From a checkpoint of a small transformer trained on Wikipedia: MLP 128 ReGLU.
Each number is 128 + 24 x the weight over its row's rms, rounded and kept within 0 to 255. Layers, rows and columns count from 0. Numbers have three digits each. The size before them is the row's rms in percent of the matrix's.

# k: layer 7 attention key, 64x64, rms 0.175, rows 10-63, columns 0-63
# q: layer 7 attention query, 64x64, rms 0.182, rows 11-63, columns 0-63
# v: layer 7 attention value, 64x64, rms 0.161, rows 0-46, columns 0-63
# o: layer 7 attention output (transposed), 64x64, rms 0.159, rows 0-45, columns 0-63
k10 099:152109158153092128116105147178134138114164175089129110105083142129126088130118119120115142104098125155118113147147121121113112117053103102102108116121110092127156101109127108128113138096094144
q11 098:101089136139164111176105124160122117122107150108156124096122111137173120094100127113104069102150117147107101109136113121115150120139107145127115139130179132061141138149148116156130138139079129
k11 110:168125154120088128134135113131090108139090144145116103157162118163183133125123120138104157068136121114153121151109120142091128125142182096118132118149129145105146156171132119149110105180130119
q12 103:151106121140116122130114128063083115154101137134156191139138149138155153119141120115109138138107088183114142147119130123136129101136158113096147117108179096124140088080125147147153116144128139
k12 094:114088163124153153184107152127122121162114181182158096116137145090127133142090150149125138081112134132137157121125107123122083137115117112155151146148127119139076137137111106109111125125163112
q13 092:167176169133114183160114141086113087125110141138138095102152115146141114116157133140137142105092138122133115135126101142147123131098111092109114104153118163094118138125107146150097099138075093
k13 111:144127186126113129108123103130110150115125128157139130139115129175132102190142109106069114108161128099116092093164109132116142146143145126157145127135125168084154150123138107102122154178119135
q14 097:155164111156144120134163099109122125101134111116064148122147140130067100112134115139178163107136144161160119135160114113134132083117140134158138139102109165190124129134125120104155113119122124
k14 099:113083114124103103121157098136105151140125119150105103136117139115107179101118102156106135177138147190138149152167090123091110104123120145150138130100091106141134145124095134136157158116105162
q15 102:129134142108088173091117133088130148169140135131104158135135123157115166105165158144127139131072127143157123100116169121146172105084132141110183108128145152149135118120101129152110124105149113
k15 102:180118143176131142155074086137105159127171153127105124133148099154130139152158117143118136146152138127134164112117135139142126113151144161153144080120114154095143132146131139070132170123151110
q16 096:125173137170123123169142083109100133101127155107147122125130138136112101116132111134135163108081108153135157172130125105122087112114132089151154124149138092159184145102145129121118141141089091
k16 129:112119146112109150159138115118117165102142113091153150097184102145099168187130121141115097145166137126141142146159156106117184124117139162149147160132153128136116111106115098130125136154096152
q17 119:136103121080084141085114162121099137144095097104186147108149144116117149133131137111119148148135117130150113113105104161123129163121113116116148142155144176138104089135131127135130157097166185
k17 106:161130113120115139128128099115149123150107150094158141158121123121121121142067126150150157116130110118115134107158120158143080123090179124130144109133106167166116141152085073111088156130135098
q18 090:131162121152143125149132061126090110114123151099136152126100143121093077133181145111127102093109126157135124119151124085116118106169111125115119151132145096138145176150108094131137150138106162
k18 118:124097168124068090147145083138079146133143152113134134103171129173146129127101103132121132103154150090131119138159127117128125113105148141136140132123130122080107118128092115145106099187154144
q19 103:110108131146158109119140129111119135140138094120089156152121118138117165114154161147133108178085142138111090103134177076139110116135116143147145172104125120115081145081090138135111133093152140
k19 102:139125101175115096146155124163155114161126147119107113114139128119163098082124131165090113138123163114108138148146138087103101110109154142157118107138124143133106126107158167090163124100182151
q20 084:176114145145177094139122113134103162149135203090145157140097117116163097116132155104120124098139128114078133112171123127115094129150129153098128118137161162107125117132135142125126126141154158
k20 102:115118148103078141133113121137103113129123130139146125104146141130114133102101121118093124084151153092131162160159120115123139170110131141136107141144141144072112059112148098125109081141111075
q21 086:125162136128164162153075157144085102127090151165072088124124156148101127171131142107189135147135109134119150110124130114143142151124130122132101138120140149126102134145160107133090119141094142
k21 093:123134135100163101104138096096124107139140108117168117177140128119113164154092101145127106113118107109081097141150110095145134148087089146118089135156153132121104134125099128160142144159078107
q22 119:080083111140117120117102172112159116105160104075129112115118171107121092131133092165138123111108128108136099113106127121111115119117101105100096108118127113167137132180099111133149156152094114
k22 074:166109146128112121125142089140086129135115108110088156127144076162123129139104126099136132132136173127152097083144167145135181131157134140138119126157123114122136166138156101130113078172154107
q23 096:153102139150132120122081196090144128163146115129145113137115104106165121085149152110116134109146147132115159129139146124121117147120101188162145129077168156121123116095133152099137132117121161
k23 096:173127156111127112174191130119153133126106163160148110125149146154131174126086116140177151094123140132128118130129125155149112151122152131175077169131138122163140156120110112127116136125122094
q24 084:091127116131137103174112115078080127164157146091117116167156102125098104097129138156143170160123108157129156104128150120129124114136114121155102135109114105125127146143147081133082139150088114
k24 133:164145088112144136155158170102168124127140095092120118122118094107169178128107121163156094108083128129092108141112122125134159135113101120128109120131148119132081147143102131105172098147109122
q25 109:105123099152119114165141147118113111111116128083096101086117116141094155101156111169187145160097063130121123139104123102162127124139144150138120106164111109156105110108106124150096120130116138
k25 090:154108130111119080137122083132158134135132117119098140106120078121146101136123101142120096085118141144105114126139127096104135176111085075148143122144137119103101107165177080135118134144098117
q26 151:120099089132138106101150144150155176105091108118131169130104117098110142097147123134145131144133107097130116130096117153143099137163105144128145109153117130139118135104135178116132132119216090
k26 077:113067093128116121124169109166139137124125131130079154090142128137121086124140145090142127095131097137123190109108132122119110153114181136129165129147096126132124084105131152128105160123153138
q27 091:115161162137121166133143155124143109143142166155127082148168148139125156101141167106119154121139126122111138147123154131121128097124165129087131164159142129093126151129184090093143129102094171
k27 072:171156130152171130135107184120153126114153097129128104147094118093132108138104114155092126124126095119147089165119134154149129117109095149119122122098157083116122133110151113171130157107075121
q28 078:104103089157132134119119094125173140093106119147112211108092095124122109097125113154143156140138144167146131125124113165128109122113141175152125156114118147165160138132141142138105099137144106
k28 148:088137117103163113116136152161118138109136082097145125115128163124131132102086136134145126200104110156126133150110153098115159137100140114135143145139138156162113093094132113132134145089188145
q29 105:082116070105114128103161132156180125126129130148085119103152107118103098078138125169150114154129142117127103116105153108132113133090160101151123120135087113156110086111119134140104144104141112
k29 099:162152107138134096129113126162113140131144089069078135113115138112140118100148112109146146147115108140097119107126187096124192152132114124144115136113144146102113130148178148154118128120107168
q30 098:162122136054092171123130116128130142152171160142153108159137127114106089143151148107089160148139132091131125129112153138109119124131151133112143142163095111130170138159152132116149095164108108
k30 098:118170119132114159142089176117153141102195140116114145134115140116118104119145115093153128113115144120103099138099136184165170133110096131113110100101127144093109117092154147105123127156124153
q31 105:152131130154166154111110149141120136051146110127070112149112155130104149108131105118144154114110154128118098086159106109134114121098135106091102158103142133137089147142100129108161119144165146
k31 092:136107136172163095150181088166116147141175133121139141114175141146125129088088143114127125125135130144095114151155095124121137121131134172148115120116143123089158123099126077134093125153119155
v0 100:130152137111146178119104077117116139069097127150097128133154170120162092115149131111130120123073143126126126097147158133114102110106146108168156102176134092124141136117154149136132161122135144
o0 100:118103153149124138145137108122129111091129167091156118110102146067161158127104143120150108077126164129144138123131103128111125154137112157118146108118154152066121159099088094136138119145122169
v1 105:127133132104093175088136155105169125181099139122136115106132188129104119084115179136119137158141117103147140158111084121115093147155157112117118134130126097154128103126117141139163127151112147
o1 105:108184098112126152141150141138112142124126094120120136148088133134102130186140086135121106155106135159128149150150147100119117130144138137120134102082103103097137100105165141096189149129090116
v2 098:152173133094123142147135121154140113098128124125146127139138107124129115173117121170149095115074106202130136116112132087144166138148111149123142148132143097087136131165156123088124092107126152
o2 110:141146157134118136110103115106123124139086162142129098128156157094157108107149108143114079101110101122148134145148134157181123109130106155185107140114150170140113171095102155139093124123150113
v3 089:160169117142151080122129092155150110140128118163159088168149105128133129187128147061115125114182099121140112122112111131091175128115140133137117115118120120131121149123147149161138116103144140
o3 097:111125162117134151096141153145126153132133164115155137155126113116100147152139176072130130139125109099137121131103166160137123101091112117186169128108097069132088116136130111122096107114151133
v4 100:102156134148145166139144154142152156136139125113137103140155167126112115124140130145102151142121140111150148132108133145119081110141133113089172096124082095103111097170127124108145056122106085
o4 109:103121124143137136147114117166169141146102096132145118108130137099110100163098130178112120127121131139130152174149132110123165134150126099126112101098109101074176139127146162100121129152114063
v5 090:107099149126112141144107126099144137135130104127138139115145125133110127165169089106088100114123134136112168167111119132122117132153143113079191152115146163123166146098162192093123116115143119
o5 103:147116163127092147134152099114126137099075072137150135133164138181108145117134127168149098110099132111168097109086113113149119122136150131124127162137155074112140165118124111142132148120114106
v6 093:146108112119123114112126131167114098117138131068125128178137052132172144132114149127182098116149139108133113109115128144149133115132088132148125133112131132096078137134157152126098126154172123
o6 110:161147174099163128106085151153134100106132165140110115132106108147135136102108158150141134128111088143117105104128139143140189124146109135137127149145131128195141106104101144115125091120160171
v7 100:104118144121141110120194134103132136118137088140117129123134191121139119176146118136106137127110160114120155136135111144093156125132129071077098137148162065150103132155102130122141107117127130
o7 105:092108131146099157113134112136135145112110108126101132109137186136152146143124116143111186152088177144136094143160116105097092128107150120127167125164118112114120107097106149131147087151099093
v8 098:122098126130101103155167106120101128103120111105121130115133079148095146107131076107110119123105135128156147108131166112125149126100132180131081154128113177153157102153083120103119095160135140
o8 098:125117085119128106107131136074128068137129100121107140139171077150128096093098105125130147149129156116127103115120161142142142117131186115124118121167125131119139133145156127159087104153167153
v9 093:156134127142165116138130133108124107131151119136119146062144118123163137141151136123142124103142148160142119142139085133157154162125183117108161129100112162126156140054142133114126103103074127
o9 100:113142128106137106099151093111103120146130122131123119112167138097112159127169128131121114096108128123135138114108099103145123118114154111156115182087158128135098150169111070099097138104063108
v10 098:128125126168181119159121153150112106142109150108125080133142114114111172132127140155151176162163134128104150071157140141143131119126077112101107158132111133118109141115138109129131119114071095
o10 102:131106126130118079145149108148145148153127165118094079134121136071117102112123139119127141135150115134112172168165088155116162120116116117106162108141144119184125112150146127094079145132104125
v11 102:110130134111148135111107098119170158102128108137106150139149137136122095135097115121095120112091154117092118133093135166121151101148101158163151127149099154115158120150107108210140113144131090
o11 114:077109149132157130163075152124135140131124116135165143135086105152100107117135161087094124106106187123129135110147166105127129112134131120109111140131152132068140139128101122162125160143156099
v12 099:101139118126099147092075143115121128141184123109132120094113156132111134080145095174129151043121147131117148133118123136128118145122127105118152121132151119117155181099099125136101150139140116
o12 099:113142105102159131160130092147105140092133131159143162116104155204131145107149102155119138106123120135145105164091119143171103132139161118075103128159137144093145118132089126112138143109140133
v13 096:135118126146127115096090106110128102143175120151108146128114127138132139122111138109094119080088138164136122100139142102125140130166181123111126176166131082143132169148111125173155145134177142
o13 109:113138101144127119153142140095088173120146155135120146156102151133122142129158109108099124104103138135166143126124155101180123134178143147127157146146105114097103133148062107172120094149137149
v14 092:147121133123148091106143108128132124132121139106148141112105080116138154172128115045112110138157153148153121127133149095147101097148129153179140159150093100097120100152148119116163119151112122
o14 111:127126162120133134126112122098133133188153128081166128115143098127153083134147140133094107163097108116089157096139119140139181130164146110153123169140108087133095118114130148166143113137132155
v15 083:158172112121164145095111150115177076154131111128137121086142138114141143117135157176137118106096114076095130119102064151125109142139149126118095113151125159124138123135143154142110121112119100
o15 082:122149166136147123109147124110132156109114139124128126145058141036077130122170139157116094107130135173124148133147163137145097141123119127112118127095155131128138104126121108094119136127105135
v16 099:133145122129198105121140142132112100158155110166137103131120148124106125134167138148154118129086133080148135100120103163114063128119143138090144110110121135131108091153139120086101165113120106
o16 099:142086115130124134101141113126160144101135122153139161110104164024101138128130148182117122158155122142116142142131114114161115144129098126139119123108121135133143120134164111091100112168108136
v17 101:094116137134110143127112096112134144116139124119057128089146138131157137127124145106152152137164154171178086148125142091119169140103099123174135137134141101123134143085108143149111111157158107
o17 098:077135108084173149168133170128114071152152125139118108120143131172143136153108099108109136086113114102124110110124097120097149118129157148131132133136143121112120121159061136127142131088128123
v18 106:118132131110138118147124135138129120134144135137149123137118121118094125112158129160126124134128111147145120143100147131167055104127116189138132111105152090105120197110186166127124183119158125
o18 112:147097133128083158135146104109136144126136165139142130116105134111123140131155137165149119114148083117114168134077134151153134128132108174158106125116174117141166170145160172133176140091140138
v19 094:097111138134128153149117133134123119142133129096121133087135097140116172103092147075101122107125104161146130124087146142160117155103188117126167109121129132102176136091163092094104137123127146
o19 098:114174101146122125141154071125117128154095085128139096111154098140112147132114161146129111110132108139146163128084147134152150131153128126162101151133145152115148157150109146136087136089086177
v20 102:132153142138137130141168139139135133138081134151192119121114130132131102106093148132113130094125144095139167155161135183127127132093123082147131109140121128116163121167187154122097123088110120
o20 111:141139156167108131130151142147141142135116124106166138116123148185125124120091158154148128120136140149130182120164163146112089130052102138140124123138109119125123139118169123073140096139097122
v21 095:133143105115159131131099165142114124120136125141124096172085144146130154108120108135128096138102125125127145097142064130130081099150131118108147129140116102123113138152123067129150196147126174
o21 099:163084096166103125139098089119101180118122161151135136124092153090148132144126107104138102144127128117121117136134104123146148172176094112126128154146116164142147098092165126127105116170127146
v22 090:127127127120160133109112146091132126121137137140068103104124170123131122132166137128169123178147130142129125114140154062130097115175140136085124182117114111138111074115113107124159118146136144
o22 095:141110093104129120133143125101136125131125123117123119134108145033132107144124073127110124146111126111131124131148064092114142129196136154132139135101113119134109113147105120132147168162120101
v23 107:157116139116122097132094120120093110162078128124127136142122143103161116160124155104153109162120141146130124138128119113129095127118199109196115131136125144123121113098172123114128141142097189
o23 110:142165156126136125105136130142109137143134129071124130105134137107138143185133141118156093124136109117118142097153079108128134097133131155138127156105124154150113128104150078160159129140076195
v24 102:168151146061086168113102130156136133108174143096154169155118142110169129154163113128106140134122097124101135132105133157141160146121107102120108132097139083127110119088139106143143146125127126
o24 104:160167139088117130107085110166127157121113149120150134124152140161129122126156142118114164136093126127142087167134114136113114159126098105126152124128156154115126141073107149139176153066142150
v25 094:114147115137171089114131173110163114068130163164099158159084109139118134104133115142154138124111156156084139136126103142139123109132110135157096147144108125132123134143121123151151057144138117
o25 096:154090107167111139120118115099105141136144171112123132160105146074116084112132134089112112096096148140104121118154126147109149124141095145100092166163131131142104131173109126134130137169144082
v26 117:120073122088123086112119125113130182088121117137113103101092103138139087123099102118114112132152150124144151117120091129137163124152115108129192122096121077112145135132148166158148121122127115
o26 115:135097142141124162127074118108160114151136109157152125124122122181175158120066119099100140134111164134133128136092105117144129111134153140117122198119110088133121127100131142112147146098149115
v27 093:132162135122134093120118110113108072166128120146128114095150120107118110097172084173151118120138149130168101155130150098117101148133103127157155129122137156130124155133149119133153199117122166
o27 098:106127140101112141158124106097092123143155138153149163128119111124121131124183126166148094153132083121124142141125088121154086139108164181157138104122135149116098134146153066099151117142120141
v28 094:143125130169131135158130088182122128163133163128151140133164063125111152157108173106106153113127168167142133125143173157132129138100155147143134116109111117097142163139129116110087110117115121
o28 096:100145093114150090137148184161114130144147147111134111129166124194106126139151177153129125105135108124140173132132146124165172107095118110164121113117127125123121159157136151133079122125113142
v29 104:113136130118109108124141114104130135093137095126166097152124101129091126137203139120125125116122111113110158136128147130110089135121127175138111074124145116154141073189124118077121117121135149
o29 110:126088119114102136088158119134127091090132124107172166116150137079104121131105137145139113175146101143107106148113154120123099135118157143131097104152127122136131158089168167154129125163176127
v30 104:107131118177161091168131102170146121175115132133099142124128096149101157106112151136153174121135109138120126123140113153135116130071101097163161096121137146133089121152124095112135110121083123
o30 110:114120102165140138157120108155145137135147155148090094139173104098095148116102167114117122125152087147096156112133095127109158133066114123124099092139104158149117129155144128123076121124101129
v31 091:107145137141135119094077154111141115156113145127125097132113118110148141108059178102132123068128105115095107117126131157131180149133141131116118147143131130136172106127173159145099094125136124
o31 091:128172156158148136136183145138120148125105114102151112144062145141104113116101148114098111104128130141130169134157178132148101101144124137117129152110139131177114107154076104117120130100145152
q32 061:143088129133108100150161148186077093163111154115120116133154127111152086137124128143107128097111125144146118108152095107099125130130143136140118134100110110112089081108112177143118158174115127
k32 092:100159110199156172133128119084155137106100135118117134139103119125098151099135135144140115157083120117098138119117122112161081107122123089117132131162161163156162134148137119122160132090116113
q33 130:142088125076109052138155164151103105152141127149118103123138138129108092110130120108097113085144133129127105154179084123100100130122121150134130095094126099105110109134135154113110152137124146
k33 133:131120152070092112170095149142105129148144122127124129113173105153133111161112117109095162100144177144104117150163147134092158169148122152132109119132139105104115134123102117162127086169136139
q34 105:160083140094100080139142161132089129122138137151154100133118114146141105146107096096089130058154130117132114149178089129101110124136110155146123103102142104100112137130148141122113157144111145
k34 183:135117154078078084117126157167115120128123123142139112092177117156153112127121103087117169103123164140115129137173127131090127180134121156134110121147135103103108135101130126146103112175131131
q35 122:109181116143170185115105112102161125140139122113113151123110151103111165125149146151168132169108117125125141121078138119180160133119114099114158135135111147166147124119118112145157085098128107
k35 112:129102088166163142098157116143137154114121126089126140171072129113115167103137139150153085136103083123157151082098133121170124101127121111121155129146124100137114122118163142109136130089141113
q36 146:158069170099096089122126123161104140136127150153130094113166137183149104146118120109099167095142120116130128140156099137105136136131153157145102111125125117090116120118130130163090147175126130
k36 145:119139175069096107139142140120140117136120137172153118118170126153133090145112118117087158105155169128099132138160123127070121152137134161148127092098116120122136120154096120135105147174105135
q37 093:153094130118096098131137146124090136108122115144144125116113108156141088146150074116117127080157135140133113152177101145079112124137132161156113089106136104089097138163146110117112158159132163
k37 093:126130187071106083134159118128145099156133118158142123104183123153121093133119141110102170119136157133092136154138128113082097173144143134114101109133120103107131128132094138154110140155146139
q38 098:162121178086100084140137127121113118142126120174145105142144088168146129130118111127105130097147142152132152133183108118085144107113131149132113093094118140109074120170126093145111128114107133
k38 129:161135185093085108132135140114124117163140144173136103100167101152146088151115100141112150112168179140089149129160128118074135129118135134140130116096116123113131127159127120144098135160111129
q39 088:147115133098104107147133134144116116113143149134161105164125112123149101129093092147092123085138131143120113134179122141075101120144124160120140087158153078115089150155166158099120106144100145
k39 073:134169124139149126145114159094108083137118141124080105132095076122131116147120112164168074125144112086162116143107108176167124095114106095129126102130121115165115110119141118120113141110138105
q40 095:086133117106140096128141139152127133124105143123101106139098164101100145151143101135118098089143142124113172142098127102119153130131097115108153129114096124104114141210150159104126167128078128
k40 097:151110103102118116104151118163110109087116102087100140143115128134092189121115100133124139091116142109088122125135148124142161128121097163126144075123123108140151159102135147157091079100130108
q41 099:145109114113103123154174152114153141100138131107155149156136158150100145153131100116164112113113107121089104134114137126155064118148117128092151140145166103140139120116166150067166123108151110
k41 083:154134143162145093137104147169138161109155132121164158124112134126185095154191130086085101109110160146086120136110140168144131141137133119133119114140135084132172139117117114130107139141120133
q42 083:111128110141117085143142145152117138103088133153121101103139074141120102130120089139125098103115088165153129119107159080111140132112174097119124151125130128115126158166136120137113185093115091
k42 085:145139137124113126155157132110086125111138085120089152129133130123128156106177095160182099139113134128172097153133143101113157141132086118111130169093162107144135180122114159153122110140108139
q43 084:198101118144114091152114156105098165120116151155110127131128149123126153092177135151152140139124132133154157097131114146140141086138121104137168115083117104144164145132097125082147145110123151
k43 094:132112115131129129152128167146127101168142093146099139083159101106133139121108128120128148186096147158104093130127132106111181108105162114122100162135148100128160137074093136133099106117145129
q44 099:105122113103091145107166155111156120111128076139184124104167143139135182144095111189110108130113120097175103125095137114105125129135133128121106124144135161128132134170142116116126161133157133
k44 101:157140143131095096118155078159142108152101149101144137113102163134153155149156174108138104119160104155126105111126132110146112152111088143108136136145166172123123180147148106113108159092117123
q45 098:138176109143115089172095109123109078126100131144154100093112110127120120127132116094139100141156116146181109111126127090128088147109123147129116132143158140118132125178096109146123145084108170
k45 073:156114132134121132135160100157136109131122103121149102126093119144152116098150133133145147144118119119103104127163226116103132127122127111181109157121172154140131152166103144123169100151126137
q46 094:165150080150126127092107122150109126105158114169065124111113112144113132088130143080168130080105150095115109121122129118117140127134171103155141135132124086135146113098122117111110146099107155
k46 095:102124100136147105156107095117114130122165109147093127103149136141084102098117130116154142132126114153113117106100101149118175129130154167155089174112167082084159111151145160128117121146105130
q47 095:112173097140136140138169159156088114143095140120087108149093113145143089129130103127143103087150100094118087091144152142153109140144132123118132090141150130091095114121128144127163108131177125
k47 078:086115094149135119139117138154136142127111095094125185114123077143124094106149145149101116089124126125109098135121105124133112155127132094130137106121112093138134152208147126139160128156166097
q48 093:125146127133133075138077118123111127115142119128113148149095132117149106127145162126111154174156146144151135183086109163147090095131153167129108134131134099127136138130120127163149102162112188
k48 089:128128137083155133117091121152144130136132138136114123157095119145134125104106144102135130123176141132155159118180144105119127134161168107118119132162128152158110115120169187160174106104183124
q49 092:122142183128074141128101132090132092114100180109163123125098127110141130135135120164117147110171163123153163108124130125133130145087102176121139100182129155132129108117114143161098118132120131
k49 091:122129135111129127145101161183164106141104112099097129127071140136111135114158128127146135152096096136111128148150148119195106146094085137149113141133103124138124125110178145077123132123092132
q50 087:152122141130143141124146123139158125149115076186134091109130137116107155119128077093102110112130097123085108165135141120134092129128112162140104117132126124101089092137133121170114091094100084
k50 074:157120148137153124114090107098189140101130106105121138131101141152130160132128104125100118120142092127079169137092133164153130133116121134163126109088118121133179142174129134094171118096142114
q51 074:117130128109139136119119143122166215108098159127112172151106142126091164143127124100138157127135160130122147143128079105102110122133180136108160117128112154139122126140144121072138130110149159
k51 083:133115148128148139086114114148105140141120148154138128131178173120136140105099127141155138111149139088066156125123090148096122094164166152145100130148132123154099127140135175178107135149153129
q52 094:093105162122141081131128118108111083103101109123105156098160130132125129122131127175129156094115088108114160101138129114152132167093119087111100124093116099115127092104171141108150108100147140
k52 091:115148135151066100140172140148167148129124116146178157114157101133142100108112108112136135128132144109114141075122127104112149173146144125176119138133087095174134105150122137114100138147121157
q53 112:086150148092105114167158154143157074153152132138126130119168096120128101090130135168113104155145134103111111072134131121137151110152153138131159133142110161144124143154109163121174114137149146
k53 085:142118133144128150088122125127142134139109143170109130119090085134142100094126140130142125100095119126149134117112114135134105121103193109143172059100091136119187131115137137135131141089152159
q54 084:148140108144120143165153141119133155143109115094154133135106124088168136142148129133125114118084113125104154150099166126101169097131087132090135109123139100082085118114171140087169114123117097
k54 073:133101161125105145146161150104101162163133142157128110126149086121132167125118095129115124109141109144128132117150130130180170067123134174096118109111155071118144133125150102123094128159145112
q55 098:116150144122119136086158112093119109112103088117159148134118104163112153130084138164172142122104134118130150120144120109078121101139126143160116170071128136152103150147141122122118077096133163
k55 089:169190117162109082112140117124091097161162123126168128152137169115104104110123130116084102154153152132130124110145152119116108134130106121128101145110105122130118106151123086154129133121073160
q56 104:125147137108113125138143100131131143145099134124150177112117114121126120173106126128071091096141099108122128135120150198158170179127104124129106144122142135113108157116125066118158127112098122
k56 081:110170120142067123113158148103129128127113099113173124075138086142110117155123096098121108116147105112128154148126095123178140164127094127121125167125132152122136145079135128157145120139163104
q57 082:137147095132109157169160083136117140126123124096121139154135110154157096140129092082137125111115139166151103094151110111112135102116151105139129153133149128182134155128152184103128100091104161
k57 083:159154117190150117129113160103137135122146154099100148141139163123134097133176097110142138101099127168181098134192123162116134114121108116128155128110148144106157112115159117129131120162112130
q58 103:134107100107147101125131158150125137113105133156124099170163138108105170115113141124141091098149131127111147095126111133113102140124149099088112121205136117132106110105087176119128130096102091
k58 079:160100116108123138115121155121111127111112143141125074158137101103152163121091113143130064082119130126074120126157115149111119127126089120152143134101138118144140145095148183134119132145096083
q59 077:146105109110106139093133126129118148147122113147151135164156158109155109125099095162170129121087081108137130087122118153102128131105158072117152144134096174142095145094118134152129154144146093
k59 084:165093121112096137123176155145134136166141095125148125162137132118164149164099128143143135098132111126160137118111146104149094143106128096113096125120118179136055163140111131107099153132105130
q60 095:149111062129131128137125086129094133090175130118082156159096144131140142161153115138130134101145109168137103175126105157125121102107145134129080135108158123166122124095151106111141131160126119
k60 075:152125113095162119162113139115091177082159179147100135109124121130092124156134090128151159110108129166110165129131120130114142123167109080134132132143098137131131115161159154181131129138140140
q61 068:120148114149130130127157091126135122131147118110101163121154185137131098137109093103119102142120151097108130113175155165144125177116103089122144108133159141093125136068099129150108084106129132
k61 087:129113113148089147129161135132156143156105091103187103137160139127181103157079125152078159107136139109127104123121093134092091140102127101135138116136146137128114104125142121115138173155151136
q62 105:097158142115140103111140163116156101129123104087160169119125115126126104142133151111142134132131142102086172128116128145103104139144115134118104105149107073122113131135068142131159171141193111
k62 079:121128126084092132125209125118119132101118133177150134148138180104129117125126165103094121108122143111088157128127150088159079150131132116115112123127125094143117087111128115119153110127102149
q63 091:140120099150139114138100136147131136121091114157061105125144122131147115128117116170171125101119085135085112107119117127125067102107142124151096106149121107104099125161080126129143121158139086
k63 079:138122101067126096138121155101080114125127115134113145138135096119081145102144099112155166120133132141136131095078171124154167161128117114125120115106141124182134139151133153131182123131150151
v32 098:134161113115144137162154138087108112092113123098114169108122116136140143123114125147181133090141089102134165127105152155114175136101147160120147118096143109115168171183123153102136138119142129
o32 092:160084100094105143144117102121094142134122143087137152108092160121148126137138145066131123121100169138141106170116146139141113160117102122153128133153146126186150152093103129088114102131127111
v33 116:161167156135096112157143141096130135148115136144119095155142154147157138135106092150094081092165143092126118172140110140155082132148112111139124135144103156110128176164149120110123160119101130
o33 089:131149176162144141125112102125138182126144129120180118095111132176121136142169146122127083042110127087144126125155123128129107147108137139108154132138165116123128135120120156153141118137139152
v34 102:161138138123139097149133133172098124174141161103130128123129124115184103108163126091137092129116148114066119086134093153164126092127150142130102124123140107121132134111121129113146151186143156
o34 097:151101130123164129136131118105108177085148173146121138167190161100105143102134132158137152142125106135166115153171123128101153124150139147124167168169143133125142131133156131167142102133125115
v35 088:115108134095178144113106085121133092129091138110149145129113100093093125137129135116112168133112138146116165112119159122088099108097127176158122130105104167118136155194119154123137107135147114
o35 093:089139107104122135171138146124125075113139128149110160130094124074153102138138141118149156126114156146096174143122133122107107147187128112092149106183108097118145122114135152100134121152124104
v36 092:179130108149130112077188073165102110121130130147112144144119115137151111123161107123127115127172110152110107138160127143138157082134136157126101154135129118144128131128160098139091148133102082
o36 087:094108158183140126144069161124106157148146130140087138134149144097131124144107118147149144127135149148161137135138138108165121084106111093159168158108091143108148121112120149147169136152120161
v37 105:113146111128118148099105184123159060109123107123155130137117184109143124122126134107138126154117131093123084149147162145103120117104146112165090158156138136129102114120168163115138135154088141
o37 112:131148152115145142128154128144106109185151110111144102155139133107120119156104156102122112127124091075121119138134106113098121087165095139083168109106146142116161111109103096167159132153131086
v38 097:108133143133135108123133120189158102163087148106120141131149089124154093113103124119113114149145115144119124178144134124097130169139130125130099122177123154104174116103158159168174116107151139
o38 102:100109136107137121161109112086137112117149101158110111117139118119095118175094119128114139093133106110095115136136119163113122167110103114116135133126129097095086092151092135130101146121137045
v39 113:113175126132153146095162126166181124174129091150153143112165152121100126129144141136123164185072123121124136092134130096128148103104108124126087147118138104146144094129126120144116097137142133
o39 091:097146108102135104096087181133097105102151120118134128140143106109110125130117106142146131212154142135091141133140111138099164118137130122104130098125085181084111126117109107150133129129115136
v40 098:072110140126123156118115122129147144135094110130123161179112070118134141115130109176110119096099104105122213162122139112139119146109104144145153113111143145124114111132115143100140156095135133
o40 089:112117112131076153119130118089132129101127100111127100094083121100127150123113161103134128127113142095096096146150144107124097157140144109112112096139087081149113149144149167122118127054133132
v41 108:121102132121125175104119121141184123138160097092131091138143129137135122155098141122121131155115132082102152168145143152103132170099115101145115128161154071143120170086129143154126105142132101
o41 104:094162167090114143140144121139136099108116107082122150110182158132140163143097117106117128094156138060123109123129152140111153124116114154094109095118133153125084120111134112139122129163156105
v42 105:125056155128131133135135125170126158086060118143102143124088131116103148158107124140129157115127119127114158151098151143150190140115098136142123159103125151104134180127127128147119134120128124
o42 096:106109095135133119094140114145155102106136072113125138113103115093173101087127132123157103075143117118148107160136115136144122123103127130156098117152076122168128130098122163084128122119167104
v43 098:130179105120131158148151125159126150168148082133142171136151153136163146144082125134132124163097113129109097102140132115079126147136126072130130132148144158136117145105108128146080165143139102
o43 097:157138153094124089104125151137118098126133107090111101137165115110116149131139122097140118136118154133107099130123114140155166123146139162125133154119130129109069102140088140127199094175102161
v44 104:143124143105121120115133099093121184092106132139120160106107140134070125114157098142154108090147149110119154150144104202100135116129092120130109088119140155152138141142131113133155123120121175
o44 102:151071113148123148160118104130135125129141112138155117148112148172193163104113149122104125087120129131149159111158090088176152167129136110112127166150119141150101160120145127123108121117156130
v45 106:119107097145110117070117123179146140163160141109125110096124165135121153122133090086147155144133128162144084128146129087117139156075113111141131099148106119129106117115152092149100137132090132
o45 096:109137166128132105103153173123153133127113100124117103159146136142156094115111125161099129153190121116129139112125136151190147111162110112134126130070109136102111089097110113123119117128077144
v46 110:166085111151135122153117110143140113134123146141112062131106166131165139161122158109120094107095130140100108137164078176118139116146130132110149115135155163121138135139175120088121155153109139